config = dict(
    d_model=576,
    head_dim=96,
    vocab_size=32000,
    norm_eps=1e-06,
    qk_norm=True,
    tie_embeddings=True,
    init_std_o=0.00489,
    init_std_up=0.0229,
    weight_decay=0.25,
    grad_clip=1.0,
    final_lr_fraction=0.05,
    doc_mask=True,
)
Each number is 500 + 50 x the weight over its row's rms, rounded and kept within 0 to 999. Layers, rows and columns count from 0. Numbers have three digits each. The size before them is the row's rms in percent of the matrix's.

# layer 4 MLP down, 576x2304, rms 0.0285, rows 0-144, columns 1728-1823
095:571469521514544545499382491526571420403476438424517542466403503583486477504548549482445558447465479522455496579572480469460523528477522476561507528513598512478490465443511541418474504522499492460457481541371399449379484538439554455525526515516597494536451501426550506506494545510551476544
094:549476469460534531487450517436573503543548519557483580457485505458568519385549480394594540468457508392413474542548506557534543509412573601517457548555476495492513596481440512547462561436539557453517557477462516419534469461368521461503468576618474509495527452461496496551524440534614477461
102:544554564463462557497468488534479536471522521454511380587532443473487592527467508467452530436471429480469561470582504455551640515448562492535452556413451540521485416500540389523543559552483442421474450593513545439622536488412489519578478477578572505525517458489567536561454552538476458491
097:545528562439416488526542446543448525543548592493466535469456412530523507502472481496568492500449480465472514519561480521487499594595596511455533542519504467480556473467506448585409529448485588489564404640435470534551484485469502574512538475528524582492500451499519475426543483388451509509
096:460580449583536496499616472505506508471465523562460490472514484405629441467566516490499457511535454479486504505483484541581446476560487514449577488457453528513397507491521559520522518506509391434484414533417429591413531511565503521582514583389424428487586506514647493476534417478512476489
100:555546561571489403493586402535498444498559575462567407519550571537559433514430466454563525412449479538546481556426516543462524541544510423501448487554603499545507419523474478535502565490429612565428575505551506438476433475458549518518534474523599497484484530516661557520410555492583477394
098:555539497604585531517564543470525530465393528563484478560520483507541559488503536484479424548484505447594555450495528470519426642514652435614525483448501549547433476537460543527526560521490410453501486542436460477496400460500480423581506523520498573493481483487566552471331521632452505485
097:528494365439469508533470518466491592498504516456520452471477501551533569520560518530430484494475464499478570456501571530437394501546468477488502481420463542491546428412478464486440474500415528508454419528536462430513495585603498472494463505574481513452546456466552539468459486512505564523
091:533487521607438440450514513478522403512523542453445455635555508555574479410397467580423498474517404508506440522512485481489493470514504560476379459437622521592465410545505476511548495457498460530498594446543433467513558509519419594499541541578509444478515499496443491504400534501493514541
099:560402457604504439536532482484523521496514476492532488508470480525425457497517403556498555522605454485469669548542483469472507549496520473539497455598531568492506379471466541489512504521547461568510489466497513568445487482412521452493502533436577529589476483541537518491448582560505526525
100:560457445453467458481544431472464433517517521447629467544562549479485473548399492444472500482575577504455513447511476534459503511441569511529469478520469551544518567492542440515550458439562508455548536598564612439514554494521481464537479470527582421581565462452510448502517495534502505583
099:536536524531460446479555512398471516522480534372560585534495530441529453502409513412473459482502442526507531500500456509521499404341468590570543489513477547465440496543483525510439533510445581531507386409568565497564485552507495529520495468481476515492431492525488467470471527499466495481
098:477484510509528491551478544568524512511556546389566539518461424547525454589483549453556497495582499519598575473436528536494578458486522476537516480532508444418449467526503421526511509439447477444425566584455515491431438480503570479417556533509444563541493431595458483525412422542524458534
098:531583528492508550484460474529508479505500515532533537494499492574503489449464441587541547494494489497505467322482541447520506384444469528686439460408467535563482373524515560501494412549415608510539535527449577466558453524520524416535446485545498421474555510514452520459546543499428453507
097:473488496487598522536533462580498452510380548436506521507549529459470546548529405509491461500476565460489451513419527518539389486478500573604471529495475474499559529417453467438550517550522572612623507567538572516485543513531511568594429464484448569436486539535448523576561482523451505525
101:469475529453512488500463356480499524536560509503532526484478422484495519535532516529616498554548508517519473502543501530592431519507515462532508481541505378468393571521533454520503594525505405456516509411617514538517431524509549453545494399503494495487477415429596503574607488401497504323
096:547519495506493506513517499505527483521485488611532444533484510490535390411509570474460536623542466501564448476498523442491626519431503470449488525446582545417535538535525540527470472509452449491468554555493510536436486467414507471466450589371478483424442578463586500556460437472525598472
095:545431441406572543465522475484482441512531513270488503486457511525473513421497544458520454492471512491486477514580486461611572448590498520467459437526484464476435635465414510474545466523523514358535475498534575472465488481494470404539440536539536447457450506512383482509553365510468491521
101:476501552504539466509515440493444485505411484483465556444489464537570484469540516459524515471507447458486404505467471502550526503491438503461529504559496448426619367541459429486560482352503465534599596504490467443571503511546495503512524455554498478503421430500466480539514447453443472467
097:540489487619482470513511546445483519507455466454396518469482449474485494414606537575486499539469602532512450496457536518515505465573524511553471428501487552491478423462522530545508467485549478584543454458483477571448510526486497423521550545557374449437454540518513458563449479513562587418
101:562439493481515533521443535540455444500485539564483431521371570502481496468462461508539476459440517514520635442356465519496465585583619499563600489341533500542514584456453500445497576480570491575439484567464507427551545442561533465468459464460473589428491530547637525453516486533556525538
103:368521522495570504490517464504491463493541507554462564545450487500489459394466576568409495511560539485524472547636473513510479544472485450493469441584399418446535432511505529516571454515504455512496515492522471494629606471382538426402471494448475556527480554598556480475474505460546470496
095:512476486470567495520506448424488494481512493556560522541573488511510550466496512474423542558497489371522496492521507505421510527482563567491564597427491510515513592517503433510561482452494524462570591445424504522511538432517553508451479543522477515539502468480621513572424498464590475431
095:492494479483573539519441459572467573467462478557545507528466462532432519441522486535519487521490469412440410504460457479577463434567584479525486435511497567436580542477532648513521507448447600478480509492560499498402424532496529498537558437528518451522540496444529472518457481558469496524
098:442483463452420431468331593458457482559527495483477538441552493453534473506446462503423539497476512575588466418465534515585430517486504476541499513484487501479538447495533484554562498489492419552468470419460496482573519466440537477467488496528493393415516543513463517447496485495527589439
091:569460514517464490465485467522456521534529521465438466471467498479569547517533492458506525486435543466489531477539515469493367539518504531480524448368475488412514478533558473521502577550562513546538475545487487565507599466512471434584494473495399481536451527566501447486456457543438546488
096:591444489505579493472463504508520537490569467531457609523499483519534494509531519474536478536456507473567532547500478538541476495504537490498527514530585475518654431406528458531512494566443559439530424445495508623448491477544544535485550470482667487533479451466356503553555557530557426464
100:438529475469479586467444519629535493473509439556509507446467493457524530512505446504568556411465524465530392508534542420492581467468638502572520405502436463508363456492482496553493567557578648469543405507526506525431554510454465574474484441435487421503517492454462400537428456547492477529
095:544508540506462530485559527564496471541452511483530548524461521570523463472495432492479498443530516441533572555510489499496532486467550466569453550447437490507453526478525468484548450508483458440548458550552478493497493374532536459485448522530458524537445597464475460535451459613534507592
102:535404474452420499490545550561489499528492589416465496465454509502428542392579541519499502536542489524448456466531494464570457430489521403623471494572524444528540480601485454589474478434497491483388621542548562538522680538459491434390432524424524529499440480473533516504413435446452567587
102:563427453466601547477540623590566548603514474538542536471431489472476432602609495460520468541514555541538479468480540481553539487470540583513541496470474491620581483491389536593404448561570425497549520483470518503367554501501482557474477510492450424538514532486446524512456513520450415460
102:551426443450474462492544434534436563494451497486548534675530551526484459554505463573524494407511592560492528514437494514512496474435554514568496537595514559530507550421507587497503443429450462571486523483495580526566436549473529558479555539495498490474432555473569487518498438598623533397
104:469475473495586456500656570454512460439463537506492516423500499468551519515526502501519493535420612597496439434547500433430526608550526535522488425586589496454479491543556481499560374530451507458543493453453531472618507566526541620542499537569351515490564614489465500516588420556469529442
098:593591503485439392499446454527496518470513539421537432521411450565485494574522443548501487460509469597485481450577570490533381522491450490507477506519466462616571490508562546489576475572534487525465453561593446487562469446523504507449605449509559499502527417555465502448552440506568427418
095:557467568536584443492459429564458554606577504464579457436515529495481479489543447606564461460523490477446463495401481489546465495449517556544548468459526484572485585574416602365465578391577464481483539448648419489687523612590477462568418602588555512542443504503457487457573515486452478479
093:517511500416457553437497459456438525507551469518471516505406406512536503529573495509551486505499476381535493542455460390462512547392495590501451499439501388576510509506491592558496478526434507513466514474490505541573516470475497577535438497503524534583431463545473416498505500522490575494
094:402546424544516568485530462537449487593595464416493518575473540456492475508606486487471472605471505498494476482472447491501562485460463563538514474471457497507457507438484500541463593527395435535512469427524460559474534523457484587494466334527539467544556450551399472541533450491535474500
098:518504510448556513519431451512587502541528495573455429528514450513500470458573530479482537521462531404512499459492506385494546454440480476621432515446543489513602513490523521422579519506553489357480504539441482565547512458565504532551495435439469527541512487529466514499468534478496510535
098:534422535558503516492512455407464405398475489423535538449506483576449477498429434516546481386531488553490455543456549474497499570426446515491541472453490450438515520467467493526504528470433448474475485466534577547460469560557479569515458499467422524426465378637525465537473519659545463629
098:509549459465495487510461488460445487535529476438473430424605529523469494517602554441570478490482493471567501514472506551429485526471542439666476524477439474599518455462557644526471430429423419476472489549505462528448460526422504458482477582524560497448527523435499494519530494504499557404
099:520445493519483619493456533520464572520561457457562531511549454488556463542475556527481465544534482417501479534571495607477468507469466410499540494530556399530420547422495483435432478532458509538526543529439495532524528488463539514510410424502566529395615503388480481561519471509490463564
095:551541540488473475512509486477531516547432480505427428465512574580430503497487445513508431479515601543532565402444513508557605422483589429542496477454543536362460427514523520456432505404494446472503438430455509458555413455455481566464538556527520480572477450541395500557421523444541481502
099:440416545558436493499494481539502504560487502507523441579494431467430526441563598584577497445519553498427491590576487457497443512395374548461546516479548433561565512495473456471474451565511492457477470370576476561495491415513483556469470475487573561438564550586495490506493468506473509536
099:513469578477552500512549552452535491407567556518493448510501438543503540510414476483383512515594517490483486518545478568435498459571442581569480493439487497381480539481559475550436548414522488488493507505494582543568569474445466502498580484468487392477572550489497537569517511387530529545
094:490532516499508539496528458453506521483412573465519555513491502490529456489520473514541517410524509551458509589493512489547494491517421443488488491572523509516457489538391573458495501591494574501550414538450421548506489481472531473491471435518519519540462423574429494465562470532472475404
103:411546490553423465472481551485532470454544461425448618498606517556492518500453497373414487522442457607419313508444502509468488492464470441537446513476529433552514446470488384502496445539407489612514530502475409574582488519484509489477443447511485434496480573526497457472456581442451469568
100:496387489448458446507602487496453535445505416460430519509527531371466580531489512486510515388501526485516638535522548468491491494577515505482519484487523526432484488545477452504483477493427456481407447483515587421504471605524494579520445478599525599510409453447439526513495572509457566408
101:522520593481526536522427472521452555502525427547485596445465505500541501541440473440508526596461492499477517426519477550422527471433515527436503471482528515489587502523546456499527615487514448494498498398412494503465528425593535507463415488513476462387445421463493541530435567466484406424
104:422488466426472439497431545459503469536462460506517458608453486411525573497427531411478501467504610497394553515519523523411456578538652461458473526555539439458464497475539502539496505616521594449501502594495411484480443512560484503456492404422480452496428521517482536508526563497408591452
095:575491489506492477534592400524531604482529476548479480580489530429508500472530545573459519426446438461524510485557491476539451529583420570441444436512499503498407540455614479537502468442466529411538577584507488480558487487426508474498450538390550604478595507487612511511563589535572491521
101:525515478550526428485457456502474445535592471535461552515484470467538437470554526454525497515488510488422511501352476489554516457514451563437499498511529520491493432611440517518479538545451501514497560466519488468418501422447501467531511439514550480673584453566358452516581429456433389546
098:561477585458585522521490544483511474400593545481529501455474452469393532456497490460438614508479414593490535495454512521483549397515496487511525499431519509525493528451551460510457441522470478587495550590519570470439416543508473494495499423538492586514489511581454493515523425481418484593
100:452564563560509447536569537478590492485485404638456530431569430478560541414498498559596556430420452494482533478550514462463489469505357599493507513517435384495473534555483522554537573515531532602522468430583575500555479463452523488579499527449576546477573632484466492610529462517453471481
097:473518463551480547480497452511469549515439518508559574503425546504469414508468462472510406553465465503509425422487494520479483543508426490435527508431500493492470458500509570528521501476550542417401500437457466475547473423502527491572564534590478479469525499498496496535564550429462405480
100:491518485495477451479469467481487469555459598497436540508517518490465444430355524392517607534435486416532636464542501513432536553547507488484569470522525489339504522531445463549561441570468493459556545537434448532439523552613520428477506498478509448390563499514527489476484550453382531485
096:435553560559514487462534522576547531517493458468462431520544503532546464481539475413466488526587420484418498552507464494536508388535489503490542443547448475488508580533443450515595502531554514526483471460592516603633554489472504547528449585557557478523582478513549469552644496438445521570
099:477423442378453446529439486458452540519412516540561504614522469479535479432486512523439490447448466544520523532570542517480530487501526473410508435515571523456370542439516474495590510562531563461545463659491544460455422456514469530534582527446481514470502493486525457492483538520466483549
095:392399508442366474467446326646511498504532470439529452674580505519515451536465451480554558443550530441462391495466562459516458481491462523528480516399506514518461533444520445515533544496459488603573556650386575481476483601602522489489492503502522536386591465496600459520431457511514536550
099:461519553603457536486568487548472470498431477514495457529526498490490442550463498467438494519514598440400404482456503532490473495504482497479460492594384480527497521475590556484526500473555482486497463577449524517525491439426498447472558486528516535596541558459502420564560523503502453471
096:487512493496567528499560487472494456542449468559542543409368426497617535446480492513541488462520523382512496530511537479542622491670509518352467535480505439530482487547512454505490548498516504555563441457473484501502518481461509646584480495505447485503566513506500521495508525489580585551
102:523547542471480460522577474414498521468513490509447557516536533535498493572511518516463521434484502530359567552533481530581481398448537522536482544562554542490418459378537501502526490480552471555603516491529512546462519552495503502521482549503406387478586512599660501538420485545575564513
101:435505540418435501469495502440503562540583483583535412594506494506378477504482495505619535441503498516610412464527470491551436493517462525610546460538511468541530576439529560401536557574436369539455509449431465457510512459465494502577495465556497585573558492415545453572478529439569493511
097:530471505538553568501591418481573491519583509471596541459495526521456393491501511514435536483526335543482543522527503482486546484405507529503547461496449584523551547434487530543439516576444500570507436533518527558473484488451483514443476496504499576479520480555462468422533449582482487493
097:575498434446541522511476464567557438423535510571456469668376435507489503461469452528449458487531360520527539527446525451380542565476465497475535547431474499457534471500452483485566520556396574570480521311482517545619524465556516543526541516554443483538476514569436512457507515479549489447
096:464464465533485503488503461516534500402475442554431494477412424513484469599503549547448438535621404499527527381528511448534549545531542492473551543517556499488436543436542499444487438595587423534456498478580464531565459461526498550405538506445490496509453529512445490437585469463527499551
095:564549537562628490503556467383533475488589457518466588451435472525467472478543470501513417552413484464421467356509455475442545479450551511517548497709524457502581510554461581485520456524542515461492526428465572467497523553474517424415569462490492405539574469474495518558510477469563526544
098:555503426473544493467568485495512513509421490522498459481385479432576589591443471551550487416457441416517542488547516486543569490451605466512566563412500602451460492516484526472498496484414454558532504462467430562505539605521501531463535440529459436553456548476555522482494400536556479562
096:501520578510494538495556374559487435488511554601525544474569505495534482508444608449578479475436447493524417578496515457539478517548557535547485471408495443572397529522518433498455474473561539481470517415469498509516517412524533568483445564400504432471535479508472495525521479466513571470
096:399558539527537544483463533485500499433501523548585484474549474490444520555501403503402455567388512522506536535554512385514437598519549541536462507547494511549535482503565354535516555527498380536537396403403535486558518511474511507479579509613476554458559453554479547482572473431464455410
097:516500465582435507502548441551489549599591531415438483473488462500510465412489484565507547442622479496577519519538503508537477551487455543437534477428494536462398542486574536510462450525416572507531429577561499530597399428458468395503454527513510543474592512454513479462436549448444497620
095:497444459520566548479561465523476576519328549494456422404557449515474598538529443372511524471512461511496572445485485477539496511472479434391444476473541506432439528531479380528501543495492456374605483471516600460451554552413471620555446527564560505531378547497352573502606509584446566421
098:449474559468407541534466516527456452595428526501459526448486576500558461482486531440474530462562510450472463539604472532544476488562445435508519511486507461531426509476521563417518432506596480597460560540505510483437469422484505554571473544474501406511417526447576446482474390455406447452
098:571435436421513472534460586470512510441517494512514452420470496431416600516480547460510505475517466492529445442464542480517477514421385491461517438584525507384495419538567474537451519485544548603516519427469482537543561599530467480475433521458441539480483534476489504476530471481532482513
099:465488431506455507471441485503448540456512509519566520581502445497471476550453576551472446576496433498542481583437470542478523651478459488452468501628533436538499641463469558535523496507583521417432551468602495469490592513473501490608409468551493469476495517439621513565482538423463568499
096:498501513456398558481524498499560503484461497393529539512453401459523583549487434475500541490447467439555500591600472514517421510504481527442554511512516529485554540540535550492531518564436548484526451457523465428448605544509521504634500481542441628588526446532439445464442523536405466518
099:556569403511542525492559530532522465541579552449527415500483462543542553562588582530453523546499497543515505510491480524516450425494544542446546458524443510572552518498555512474490496499434552501571565399588538537490425458509498411471511456634519536537574534383462522490567447512426517455
092:480467493469435474500517505525495604552495510523505477541427486511428556483459420479466513534463605451451630544467465532521495586467411528525531494471495477477489519449563572528471461524494501434568467540575564501461524508562476429468533490429494556570502526440512531516485559536464443506
098:445494509411403532487473449574624531516457496622563416474552487555543514528468514418513498529451522505427574444485545504462526495462451485504485448505504440424552463523532549472559589441484463479458529415551457428489547465545482616478428495524510506438524560497390453521441452543538501532
096:460440446486471540503492479657437483521414481567483497554525420578449562489496483521513442528533534475537485511504495537526397509442491549513532504480538534506497569497491569416428510503570475488501584542533498508533530511575476516426473547511528483456585443511484503463525675586521458569
096:467446527466473456478462464445493518556614487498497523454476483482553594549529566511478580492486557618532476605538463544572503555373479469545517505459377506435501504472453486513449523511532564478500515457489395469622447479489516467510532457528471508510494532509548537546523477473495493585
098:504509451550596553487465528600394487492443498463485422544491476525453425491486499546470492503568576488630547534540523437410464572508416559512457559497499468502474589549454559564563441483435480466518488511480529450518513517568478416401492529485466424481417493468520453488416532509558439504
099:496535525475470408478593608445522524479458505443523490480582465537500466461457578548497510473435467491565400494455511497435554474485522574476512475521562551491490586469533557522540537477478527603513505480489582480470542591520509560525516536520507463462513536503481490522496555533549565582
097:433563548462460495505520451586464556510428531531356439504523567457449510483488576536534444500503518492564425521528444548471484489472499451500437514532418532485481579523515360495492499502476504354447512429533534512465440566496487521482495465470482501450435518534355483548487522463487465427
104:620536450416527516494569397489501562546542537502518486501578489475561439546433550478493475441564570469484486480494532508612499475543592439502483533442448471528451601458429506535482509502485447455544466521440535525475444447504531476568520630500425488513518423451570423498450553490547529450
095:434427571421467477515516424488527658482571526541512423488521531519493537524481488509476575547554451450481545510649562484512571491431478397483527467407539414443414586442470519443465563461531514412448549555511510490499537533525566536571509466496508483587446504473473481511531449580517491530
103:465454480523451511459507511357520541545518467644613527552548554499452509471572441518503483493441570419539526451539483498493523610454450472589485529548473568526528492540518534548403523492496552486450506526544499505460402430471519416477531473573595624529414508508582476541545529558486571565
099:499543481548562475509501471505466582432575552515486528507489565478523483568535504477550464478506497493438548420531536494580428490450553509519436625474527457547469498454385540522506437527405507487461503448492585458390524475479447451485492499436470482405486518571459477525579384545470492480
093:550454475517442499487578444456480454505449514425477459546442615495568526503478537560553506524497502418570583505476507525441505475526567442523501553498421574510498457495519468505488416582353431639549527473529470636522477481559521583497526494441599536505516447507543483490448534504494479481
102:555518487498510484537497452399543516560524467577499438506470558545538532542425502591557512463471560572461516526448503458481530447561613496513463525445552520488609483391312500546477535533521517524503479417443461510453512526491504493420471512507465542479527539534498537544469432535516511509
108:482488594503495532527535488483468466551440474510511506528504467532456506549448509517460526538528470361493518531516555489451532490494551463448493463498447560556503485510439517559462561458506586507501517494478626467527374479529549507480562512411536506557515543494507526536367499525517462475
097:543522467412561521497432544446381456499536470518463582565513467488512563443472527504500557517557489476480400529503526499434547493425522563571535550498510513467519530530483410440504574499531568382476543530536494506538513462572505487605508583575458441468555465505615547473517578379593494480
092:516464535505521465518549485542518522551513521564422639438498491554414478505479514506510446433473498491477532390553492530498478496501513518488511574451481577485490506523412469504522479468480351523545425425541529531395601498531504552465511479466545527500454606529469522448370519553595508533
100:439521488470470564506507426448415492636521542482472480474492503534473452494471517523535466448511434516510502497530477532563618546553478541523516465533522477481518540481550538436570481529547449351484518577493462443411535547487505538472574466442514564488464496447538439547488567470445573575
099:439521490500503497508457521486497481451550473474558589623557485444504543504473494558390487448477524540490483500474471523546515574514437462530447531569470414497409378500471462477631488529497526563622537535466478569539447438498485531513552474498489539641465528485512452430482573591546477591
096:542460481526516504534464441396493459469425459493548413474546529578504555472491490516538452460552423542535544429625501483520492493534503389592499499485452572519505539498482468531497454475391464542439513447394572583501562530490467485455426478537504509496456520563467604493466609568414484491
100:517475517575495494503556471485382467536388544513584558469518535548378488503481543490502528429541509451495524438520508466436431543582509504492480485511478489614613514525395484483580482476592447521554457565585555490426509487451484527535523496536449573535465450531532478528448480538471584427
097:436514543484479490429577504441507530506564473545453386543513452451511532554494567566495449538532552488482500513461502459482440592487506495511430483593518458542536465579521523597562524519563516547470552550514496452515476561513500467484524524465501415536445537451504498512487581482552440427
100:507474515498489492498532567502473465497462566513470551493482485509453476549521522598462501440486474557485582512469542480489506477408495473521486534493493531516507575560586619609499524456583601509556487485446430553490565539546515510561520551525467443529470523504486524514553496586537409460
098:429486463434492499534481514507544439464576463534511493510518549519506455483445457370507556454440406491471333533494494481502533460504596505535530494541541472422537467451498550462503472417433356398503441494487519473466469478529510530427534572512465507486521546522554524528575435536427509565
096:482490518516510580513542541527518476492438397437504627426418462530473489520502553513474467499486481483613606527383521424526515524624457558546488449576516512479522478497459611563448521542414549483514565503468501475456482466562500426460498562498574450492481474472478479473468601534526492504
103:522479576563540447494585468465521448517492510555480421514433543608485506429481493526460549445565454453512566499469526510378570489487417491389538458497504469470513470486579431396411471490483432497460455472501505538481546507489512496508555510596523459504489425497522430541468512533585522519
098:502549545468474433490447396385514439453453405411514598420405529462577492594489526505496537481503459572440516445538523547439589479393523463466483440506484464455451589529518532542495470512527544504550512543559479507535567392500515451485451458501506505514466554527499481450573460428480512539
101:528504470452477483511512556588485537517553389559433529512483525537596516514566495583559472442517498561491474532530512565528493510471559564464477547483538478556504509589554518491545477548497463502430588478529508500525563461419523525451477466509530462600430542562490522482481421467488491566
101:382580506550539449506516503455531603475477552474426484473451532392448475528514435516470448547409470516585525531519465488534501536519466469539488508587438631450420392515540568438497480512589551550515479449512454527498346500412519546509529505533551498486536468465514454472551441529468450538
096:463509445429517528512544448464489521495420505522461600566495497473466455437490453471545481474417469455476439495594505474535463507372592459554544541464521458488488495417534559437422523405498563551521433520509512494449536537538485492518555491580569416429478440553488489560526505520448502551
100:457503499470526506466397523500468526492466478516553471539520491563540515418527440469449545453539451567389482553535501517558490492456353599412464437529519447424488514460491399505508509481419458500549515492530484516427563415511532528548502453525409481498532516600465505538469491513619537469
100:608570505587522509528553493414435448481537577547553492452594577541544446505437501417490437491471477524532585431451473485388499504530322525525491547497442549476532434535481518531529521432529475609557638433396515488489531492483497436336549481496406448445533513488486469534355428521469530491
101:483516416438541553488558475526488481494539569477536450585576514491484481457571491514501523495485616522466529578475507589457429526473504545530526432499464576460409523423651563592552505423547571509497460636506495558607403452601489455598499560570511463490503530550631508501510567550484509455
093:501517499532436577492407514479543474569451490449468546401516570515504495462468582457472538538508473572603389501468527454414384463460442544523409499554475581510550525523588510488487502557509480583478513535456525453473412544466469520496485508504537519438516451505470465514419507477518544486
101:491471493456533473510458596532515566475519513523478478541540503530492522497507509492544460456540549571490608467605461441483489564441612538598406591479488496501476480470519469477512475563447536493587480527480570533385558460414494453428583524478480473497548589511498488522551470556528497549
097:531428507480526501502519490444529508524485543441440457541529485469439459507543466511593482563485492542439526507426478539526466517525511505387546519541381475518418497476471480500494491483533570544451522546480381534482510478405513410485434526513530606510464537451582515478544505451507558535
100:507500447602521492517528471482547484524346478485454455475494535464500413403505486508472554553506604460493636568469515466466527465466438521498497457562435500472519454487517574461453581494463473520480439500479559483481540517544482514527516467503447512397425419472460517490398598520577507494
096:456526482521515477492477532491607566481508549521423464494524523454521544474477525475392415569466465596516437453384476476536477475615437470544568494475438497517505508510529571559603476502440553487546440384416582477447498439435510479459497533511534565578477551442537507422536515420468529497
097:417462549452455553480503465512413563542535503591495551456516523500364454582570558521564518465517499431435560473464467488425385495436459404522465443549472597583435469490423510523445437537509521496486561623560538622481513572374531437546530530502501532493500479570548472522474539460540528476
097:443535452457436527549521571546561507490582496435496506447481517488484447596505548509529453444574546559526503436558518441403458388498477517558476473523461474499550497474490470516368395545452504421530435473519499460415479430549492578503530496532529503520520499561480508510545497499629602460
093:417481559497490444505438434573500451475565435487438514543457460412577621518490474439579455549512513498616465435450471488483629474516530501465543508574487436434434485522476494501460564562470535449424544570515452485561482430559485498441552503565549554527423487495566540495599416437590471494
097:478540566474597466482500516480507635476496469569439510499499472484482498576495469443479475440541466515517530555524508532494561480456525352535524542434491441452605590520486564556493527457489514488517539547589525517495504517550510476476556543351485424511495498475477398528504571514510426453
112:521531540521464506533471584529524501500465443527492491445426448521479640484540499399585484460545518497416631495539533541544473523518520532543515484436538531477425519516488531448486566512540462564508484554573564491569508507541470491509527515554532525497459569498563476569521525521564505505
094:489610466452582440480503511594466564604446492502546502434499504511543539427526576551463527518471532498591537568518472547536511534520543387512548508486500495530536552496438558417477485617530566445496463581472485443449476478536484509498564490480436550572396537573601488508407603475568566577
095:470559501458477406519560491529414560498510545564592464468526430512470519541532572502516546418467430473541491552447491581560477407469502475515523528454443391476496483540460470485592558504542482540559479524496479486513530508456475512490475508432472522509536504438486567558625543502476578472
099:544430530509608500464427494488474545479501516431502638514638560418571424433473427535454519573506446450570410474455473486457542473524628479545509528530525405450600457492503513540588541540477577538554475609341566508519506610445497498484487539440426429426489548582450511473483472514434532366
097:452443581458499482490465520557577497547453506532524439509502551507536471533537470408542518543585476484486454372518468472444505421484528494464437532457475588534494456537564542609471512391566537518520400419449520477585440494518492461554453560528440525563435498505507479493417556601505508471
093:430491544452575461488544613478489499535435494544539425489416473488501538534445454475453509472432550429593652443495501521468568579457483475422511441461444449569464458470458474395394519509465517494515472636386472514601460485525450387463435464498522543456477491561643509456420493490460490575
094:485487538522452496511483491517549476461518618439500539477498484411566510433497560427543524497537453488463426502550486504528497428562500518522594458430411509434493463482556466519469512502607401447537430541560556492460518487561481482502524447505466533493526484458554512370496622513527517535
095:471527493496555478492456483498504533463510508524503431531473454476558583571546444495561441479460559473500456483525494428441526431490427418470546491486524435585599403543465546607466494530509520455480538549409514429499541421453490551536455493437530465504523507562592506520494494497533519524
101:455509467468539519517467516523542459513452509431510504577482467499555517567562518479450460521410633471371400492463468508455472534494509493463509479562603467592522559437537515568438474450504423586502518537517494540544487423567521498448528504498575537532522525615456521532515509437423512516
096:521470468452443506481463411562492532568600571539541460541511492518544505611477576482509477447524593550493525447536501415536507491449609437609521484408501520612525439525562451478549432517431518484500483537539668471455461468350493541424480494476420496396504548436547449570565472401515483504
098:492532477561476426504507471472505543515500508522406492489493432435470517436536484574497524464483436482434443488462476448420534495522580500474484433531494522409526453484524474393538513579433555506500497488449532510557507446451505569580489422410504486380454467496471528369552459551490444467
099:552578488503530461488584481478423438460456517520461549563482477431543542556477510457589563480550515519401493482498527471397504469571455528518522644529539548515570538564549538427437516455523476563499465401539506510363531521492525522445528566502541504471518493392451530456593413465438531458
101:601524491517533537494561457478464480532476404488462509561629520541478467548470448466421492507480516464485505476553491493482400534514533399409566555581521477485458406453580511560452545475491513560461435539550534419602545452543496460447492460525510559412516550538525560412459496501558603566
096:567544395412453468529413488475457486356411513497516498471411453420496616499471452540490421499522497576462543467397505448516525562513545519455528525631559415521560524523514448499449449447514524500507572388422412506583494459590528529518529459513648427516562499417494553431492506445407543430
097:512449498498507536454502502442451497432432577535439449504538420504538435508535576460409449517572436484619519528455518504408469464459501476522496490475622490476537479569445519459565486546467483455464451456416453565435561517522503474473509443538385508438547579474605516560473476616416450378
097:559580456565452469508557635621519422561493425490555546408517566523463426526480573399549438467528601466518532562481531456567598586516540518402481504504535401501495503523416511457519536545596380454548572537541596557494495510434532591608571494511485506530471407468478517511503459576436496398
101:483537524454475492490593537471509438499526537426457451567485494470464479584527586533497512527457396503556564498539530542538529439498574550539540460541501490571485450489471413467489486453411434551478456467535469506471549531482496495526412528665541371506539478499476514508504547394463441465
098:428527498500527449487490387484406526485627577509506485480548500517450478481544439443491460547531436482538548539493483526463524575483495561540533465533530513539467486512393523349490477558561575498551538436571466458563541468456461471465542510499380481514492466632545489471550486439451466546
093:521555444508393497495413499523543468525651540461512541579496415472523504529467437523467425531470546495437463504526478525592404500478396510499505456525507499526487515439515422464474591455502534502500533519566556510452558478495490568518531488428531464517528521497520511448503468531579540510
094:526530489512485463459541484466573483559553514434516438486571499485476461483447499561490509548523566531524520501507499509462484498431413499540444499558529573454478464586441548479498551621539469565526534519484510518466437542584522510477554485531426438541484548445503480504644422515498526447
099:516516523536480455536548550498546599528453623456530527500464521488430468458477488435471473539503498554508549509379506484492600448485492546514504518471470525490521454469536529461535481506463453501497571487548546527595546448411515511461474567468554552529521563515475481501542474442520463513
096:440508483524476549516542534563553562504580544567533557460487483490492578500652432512533545501437509523424501432501511428514477555519429402610559578609494479476535506492516482463478489524534523474634505550565478424539478479630518492576487526479442495536497485492573545528569488553517536492
096:449480506499516437478441484510543570552590508566553555509451551500519465496390504472515414524518502481476508416415495458586500452532522562446455501487504467564547672493542542470498469564543566529452597432468566483532458572464520492376560519467539500568481449422543425485562465450493527538
099:444507520455422440491517582495560502488447473439527378428491495504466491441405486505404552578442560387533487527495500481501426530567575537440531509525432458508456534554596469510480525389466497488449483541526456460584435552491516397476374487487563557499485551486492463459482359509479492552
096:481492414505553495527509529530436477551450499472534458607559565569512486564549544525458545465541486549496540535459549459506545582417499466500463483410533488452536497563477514469568456468571508678488533487551469475426431479489498494420453472507556511413409605439466516492507508549313512491
097:509558575553441505486607569488531481440406454567523442414509555470553524604451404525493495525494390590490463509491479497530490445487482519452533487582520454537538564526509416479491475482514391519534484433508560513377464475447479579410494563511516475473514352470496487516456495469488514505
101:532541556482464464522520507458474552494559468548476440520540501456459552542503506449505475442480513504476475472600510514503499525556547402623501511475438603358459485474501525555568420504450536575476425393538560564562443491524455535535522581506537502455423444388587520600481612477487469524
096:455532500508461486493505477360530469538385514581497496396590549492463482501577461526452456533511513446507507497426535538537491521451475377475465548527473560539513498486494530464526412449477482426526499514475520487443446390521521444463421483544511501509515555511593457503516500531567486459